Weights of a small GPT-style language model, trained from scratch on English Wikipedia.
Size: 9 layers, width 160, 2 heads of 64, vocabulary 2048, 3.33M parameters.
Architecture: RMSNorm before each block, rotary positions, biases on query, key and value, untied embeddings.
Training: a variant of Muon for these matrices, 124M tokens, 7544 steps.
Each number is 50 + 15 x the weight over its row's rms, rounded and kept within 0 to 99. Layers, rows and columns count from 0. The size before them is the row's rms in percent of the matrix's.

# layer 4 attention query, 128x160, rms 0.0698, rows 88-127, columns 80-159
037:74 47 42 44 51 30 51 47 49 40 65 15 60 44 45 38 60 26 23 28 26 54 22 90 48 61 57 44 55 28 63 39 40 58 08 55 66 46 50 64 52 50 27 64 58 43 68 42 41 53 57 26 75 54 27 51 73 69 28 66 67 27 45 75 44 63 57 55 39 50 30 73 55 61 56 52 43 43 37 24
043:56 37 66 43 59 46 36 50 64 70 47 34 78 71 25 48 28 40 24 39 24 40 65 45 52 47 36 24 63 36 53 52 49 47 65 60 74 63 23 82 43 38 56 23 54 42 14 66 54 54 33 13 66 52 33 51 58 59 65 60 46 59 41 60 47 72 62 55 47 33 46 58 63 52 69 56 42 57 44 30
051:62 57 37 67 40 50 63 34 44 25 58 60 41 27 38 53 59 55 30 80 71 68 44 55 60 51 35 43 42 83 50 49 60 50 59 27 24 64 60 48 73 33 46 56 67 52 42 25 34 50 47 72 27 56 53 64 45 53 66 49 60 56 70 47 61 57 45 69 20 57 63 51 44 47 34 34 63 35 24 42
044:48 51 79 55 63 48 42 45 53 22 49 49 47 58 60 26 61 59 61 46 60 38 27 49 51 55 58 61 33 48 59 82 54 45 52 38 29 52 52 47 32 63 56 54 53 50 82 47 42 53 66 57 61 59 85 46 44 61 48 47 35 46 42 78 59 60 26 55 77 65 63 47 62 81 48 28 77 68 43 64
050:63 56 30 68 58 49 44 96 39 83 76 53 47 44 42 34 42 57 41 35 60 34 54 42 54 69 50 36 33 39 25 26 40 51 46 70 60 49 60 62 54 57 41 40 48 43 39 52 73 58 42 44 57 41 46 52 42 57 44 63 53 62 76 48 50 36 71 45 31 48 28 72 30 49 74 43 34 51 66 49
062:44 30 80 24 42 47 40 50 54 44 33 58 40 79 49 41 48 33 61 57 60 57 52 44 64 54 70 51 64 46 40 60 48 59 63 32 30 53 19 31 70 52 77 64 64 38 62 56 52 63 46 53 59 53 43 55 39 46 72 47 14 41 59 56 44 55 21 41 67 43 66 17 40 67 43 35 63 48 29 53
049:49 69 58 10 62 58 49 21 58 34 38 46 65 52 47 37 65 39 59 62 38 52 65 44 77 56 56 59 83 43 33 67 52 53 58 36 15 65 16 39 47 55 69 65 58 67 35 72 27 30 57 70 30 37 31 48 49 40 64 50 08 37 60 50 57 34 38 37 64 39 82 41 38 61 45 38 50 44 14 49
049:83 61 57 37 54 49 22 24 73 38 66 51 46 46 38 60 43 45 54 49 32 51 54 61 67 68 56 58 63 71 36 59 47 31 53 39 29 65 66 53 32 62 56 47 50 72 35 72 46 37 49 94 67 23 29 36 58 32 74 51 22 38 51 49 38 43 35 41 30 43 46 39 53 60 69 44 58 45 27 58
070:49 32 53 76 48 49 39 57 54 46 45 53 28 53 38 52 48 44 58 78 35 48 64 75 81 72 81 42 34 45 27 57 64 44 85 51 56 76 29 39 62 73 63 49 67 65 52 42 60 45 27 61 46 45 27 50 24 54 59 53 44 38 45 49 35 32 57 61 33 47 28 17 29 51 53 50 68 53 55 59
088:53 53 65 35 50 82 44 64 51 38 57 34 47 34 61 24 52 52 26 35 45 62 44 19 75 50 34 65 76 19 48 35 18 41 22 60 29 38 31 29 69 30 49 45 49 75 35 59 45 58 51 48 21 55 69 53 43 75 76 19 40 34 64 62 30 40 50 63 48 57 54 30 41 45 48 49 56 68 44 39
096:40 45 39 57 42 81 46 39 75 30 51 50 57 47 80 47 46 16 37 83 43 71 58 51 57 42 52 43 60 67 63 59 71 42 11 76 40 37 52 33 45 52 41 39 58 46 07 61 39 35 39 58 69 40 64 62 29 45 65 33 49 15 53 56 29 39 55 38 33 52 60 44 77 29 61 58 66 60 67 55
114:76 41 79 40 63 46 32 54 45 61 73 62 31 33 51 69 46 79 78 57 37 51 55 58 33 47 18 47 50 52 53 22 23 40 56 47 58 43 40 53 51 52 31 52 41 91 44 45 62 72 53 51 47 73 37 77 58 50 41 63 57 40 57 63 67 65 59 42 77 52 67 73 61 36 54 48 20 37 33 50
126:51 55 53 52 59 44 43 55 35 53 38 61 46 49 60 35 44 63 35 30 68 29 74 56 57 13 36 45 57 20 56 37 57 68 61 32 39 55 20 54 57 34 75 61 54 39 45 42 52 49 52 45 32 74 64 75 41 60 38 40 50 51 56 61 92 31 36 61 50 36 28 33 55 66 58 73 47 69 47 62
134:46 45 32 38 37 21 25 39 43 67 51 48 31 55 63 53 49 58 53 47 39 46 32 41 41 30 52 35 48 39 52 49 67 58 67 62 63 63 43 66 92 55 46 35 54 68 52 51 58 68 33 40 26 26 28 40 54 77 50 62 21 37 82 58 72 29 52 64 52 74 62 40 47 49 35 53 43 51 59 72
122:45 41 69 67 53 43 57 34 66 35 30 35 64 80 64 59 53 26 79 29 37 43 66 73 61 31 32 71 57 72 42 16 49 49 45 43 64 54 40 60 51 61 64 82 58 36 37 50 37 50 74 49 39 32 63 70 41 43 70 71 55 53 46 31 51 47 52 23 66 47 62 47 48 48 53 38 39 42 64 60
126:59 36 43 26 36 86 46 50 64 51 43 76 50 57 54 48 38 40 63 55 67 69 54 89 54 47 39 70 34 60 51 10 63 38 50 64 65 51 66 56 30 67 53 70 66 64 39 53 78 46 81 76 60 28 38 57 69 54 53 51 58 45 73 42 59 36 60 75 52 06 36 50 45 61 42 50 62 63 67 68
132:49 32 40 34 21 53 51 69 27 64 47 64 35 59 52 57 59 60 23 45 55 29 28 47 59 28 65 56 40 29 07 29 51 78 55 59 32 12 50 41 39 55 59 24 52 47 47 51 51 03 66 64 61 43 36 48 43 56 50 83 33 55 64 57 57 57 52 12 42 54 25 41 68 62 63 49 45 45 69 34
125:46 49 16 41 74 59 46 44 56 55 53 62 70 47 45 58 69 71 69 60 72 50 52 43 50 46 50 55 57 33 44 58 43 56 71 54 43 52 51 52 20 34 48 60 39 32 25 49 29 57 72 53 59 47 45 51 85 32 51 73 40 28 37 54 90 47 59 43 75 51 67 35 22 43 47 58 68 73 47 68
134:26 69 43 31 59 31 62 50 69 82 67 46 60 75 38 30 53 55 66 58 27 60 52 37 34 34 61 74 36 57 64 68 69 56 58 57 42 55 34 44 32 57 55 57 62 61 66 50 56 63 49 53 70 51 68 52 44 52 36 63 56 31 65 32 67 66 46 45 28 57 70 47 51 48 62 44 63 55 54 59
131:47 30 57 46 33 52 59 58 60 68 83 44 64 53 31 50 75 67 60 43 50 88 39 59 43 57 56 13 32 60 54 51 45 73 41 45 49 76 55 65 38 72 37 61 62 57 73 65 76 27 57 30 42 97 31 58 63 37 25 42 46 57 46 49 49 60 59 61 36 52 40 66 58 46 83 26 48 69 55 40
131:47 62 13 29 47 46 58 41 39 97 54 42 55 61 49 40 53 80 46 56 29 58 37 38 61 47 58 40 65 91 52 47 42 61 33 65 45 57 75 38 69 39 52 74 33 55 40 38 62 48 24 50 59 44 62 54 40 65 68 44 70 91 49 58 79 31 55 33 46 37 45 42 58 67 33 13 39 50 62 28
128:45 38 45 53 58 27 35 55 41 64 54 59 46 68 21 91 79 52 49 51 41 42 60 51 37 51 43 82 31 55 60 28 69 42 54 35 63 43 68 40 57 46 62 66 38 51 24 23 45 68 54 36 28 51 43 49 30 23 34 45 43 48 34 74 52 36 86 37 42 78 44 40 66 59 54 23 37 38 34 26
127:78 51 58 43 56 40 24 48 11 61 52 76 56 42 45 57 60 29 27 46 38 61 49 55 38 65 39 69 59 66 61 65 38 13 43 26 46 62 54 59 61 44 30 42 46 67 60 44 52 66 31 48 41 47 32 65 54 46 40 61 56 17 26 53 56 31 40 31 73 23 26 33 52 46 32 67 73 59 31 05
132:63 55 90 54 50 16 36 75 61 45 47 59 37 50 65 33 40 50 66 56 64 67 60 70 73 54 74 54 64 77 41 47 32 61 63 52 42 51 50 43 27 50 44 42 35 99 66 44 65 47 77 71 37 50 56 27 50 32 38 44 58 55 34 55 77 51 56 66 42 63 33 39 85 46 39 59 46 52 59 47
131:12 29 68 33 68 51 57 62 38 21 47 58 30 53 32 43 63 35 17 36 70 35 43 48 35 50 49 57 79 54 85 62 47 65 33 46 56 61 45 37 43 64 30 26 63 49 50 63 49 54 70 38 52 60 26 64 58 58 54 18 39 45 63 71 36 57 56 49 16 41 61 43 48 54 74 33 48 68 54 71
121:65 58 38 75 57 67 58 68 70 48 72 48 66 52 65 37 61 58 27 38 30 32 62 42 67 71 60 67 53 51 47 44 66 74 35 32 42 78 26 51 34 61 48 58 23 62 49 33 51 71 52 54 38 52 31 75 39 41 42 63 83 40 56 52 47 43 44 47 47 47 45 55 28 23 45 77 27 66 14 14
131:44 42 59 37 71 39 78 47 36 45 74 50 43 54 41 27 74 57 27 60 66 85 89 69 58 45 51 68 47 39 38 73 67 56 47 42 35 38 44 58 45 46 54 70 42 41 32 56 53 56 46 28 50 25 67 57 47 69 54 70 36 72 61 48 40 66 47 36 26 38 47 22 46 56 77 67 30 24 53 79
127:52 24 55 41 42 42 59 28 59 72 50 49 67 23 54 11 47 62 30 54 55 67 42 52 64 48 94 70 63 47 30 37 58 43 54 26 65 68 51 43 45 59 70 42 88 64 44 41 73 57 37 41 48 50 51 50 50 70 40 62 45 49 45 61 48 37 23 21 49 67 35 82 39 53 57 19 61 51 47 62
129:33 32 52 59 64 64 29 66 40 47 37 53 47 65 49 58 71 53 58 43 57 44 52 64 63 25 41 64 49 44 32 51 17 40 74 58 56 60 47 69 39 35 47 63 36 55 30 69 64 42 58 45 68 61 82 32 82 53 52 34 68 68 55 54 42 44 73 40 53 45 45 56 47 52 14 43 63 75 51 35
128:35 52 42 55 66 58 08 58 43 62 56 48 34 48 56 63 39 24 37 50 65 43 30 74 27 53 32 54 49 24 46 38 62 30 42 54 86 55 49 52 56 73 59 63 45 53 51 62 47 40 33 46 70 56 77 60 39 30 33 79 53 24 55 42 58 48 40 54 47 68 73 45 67 62 41 32 55 45 37 69
131:30 48 47 60 45 79 62 39 42 62 63 65 31 63 80 69 64 43 61 78 27 54 47 19 63 10 52 49 64 71 54 35 45 52 65 27 41 64 57 47 56 57 31 52 42 32 46 33 62 49 42 13 42 33 48 66 59 55 52 43 61 65 43 67 35 38 42 37 73 93 49 56 60 55 76 57 59 59 38 39
122:24 35 50 58 68 68 49 31 26 63 29 45 47 61 58 39 36 76 45 61 51 46 47 47 54 56 46 55 56 62 56 44 34 50 44 36 76 70 02 61 53 33 57 60 51 60 43 32 47 56 39 53 32 44 12 83 77 24 83 72 53 47 36 41 77 21 43 74 41 52 55 48 58 52 63 24 57 59 55 42
130:85 68 47 43 33 89 67 50 39 59 40 60 44 30 54 62 75 61 46 73 64 41 58 54 51 43 53 56 59 35 61 63 38 61 56 37 24 41 57 39 56 58 55 78 57 65 62 96 34 43 57 47 76 55 31 49 48 47 66 57 48 46 65 34 20 34 50 60 10 47 49 48 73 50 43 58 67 40 71 26
129:29 49 47 52 55 33 75 52 54 35 33 49 42 42 56 38 55 50 47 52 58 64 50 66 53 53 40 55 57 56 51 53 53 75 71 52 70 00 47 35 50 33 27 66 18 64 65 46 19 51 39 30 54 58 41 59 46 57 20 73 63 35 29 48 23 33 46 54 97 41 49 62 35 75 43 39 64 29 48 78
130:63 43 44 74 16 75 63 62 41 20 46 61 30 42 64 44 47 39 62 50 37 70 65 43 78 54 45 74 47 50 47 43 47 51 41 50 73 48 38 37 58 61 64 34 62 60 61 64 31 55 45 47 35 40 41 68 42 43 51 16 63 73 33 41 71 67 47 27 39 42 49 79 39 30 57 49 13 50 62 53
133:47 67 67 47 47 52 00 39 66 28 58 45 54 36 42 39 74 60 72 48 42 63 45 31 57 52 61 45 17 46 31 55 45 53 52 26 46 47 35 62 63 42 59 43 52 42 63 46 65 53 48 53 48 59 17 49 46 64 38 62 63 62 74 42 47 35 39 30 24 34 34 32 58 48 48 59 52 69 51 65
132:27 58 48 55 79 38 76 61 64 67 52 47 42 63 47 52 38 24 80 62 59 83 62 38 17 37 66 66 47 36 33 34 28 40 45 62 48 71 43 61 66 48 48 84 63 40 34 51 26 68 53 44 74 91 40 40 36 51 31 52 61 54 39 82 55 37 66 74 59 34 80 47 71 52 42 74 44 53 56 52
130:50 41 55 20 44 67 41 79 62 51 43 57 33 43 47 76 70 49 45 57 39 61 40 55 67 50 48 32 76 61 65 58 45 54 41 45 52 45 61 50 48 40 66 50 66 49 33 36 29 35 38 32 32 66 87 62 29 32 44 56 50 49 48 65 60 45 47 80 46 49 43 38 18 50 33 21 36 48 43 70
128:62 69 45 69 60 62 60 51 66 65 58 63 57 99 57 65 55 33 63 68 57 31 56 47 46 37 33 39 51 55 39 71 57 76 46 42 55 15 58 37 64 68 50 34 55 74 44 30 47 74 60 68 48 68 36 35 57 63 35 64 25 66 61 59 69 50 50 48 55 44 51 65 60 40 34 38 46 49 59 50
127:73 42 59 55 38 31 49 47 45 50 53 48 48 62 34 20 24 63 69 37 56 66 58 69 49 57 69 59 67 18 58 54 48 64 50 39 76 49 33 41 40 41 35 72 44 58 54 63 18 29 60 53 71 17 61 54 58 68 64 48 45 58 26 40 42 84 72 49 29 95 51 33 65 41 09 64 41 72 34 30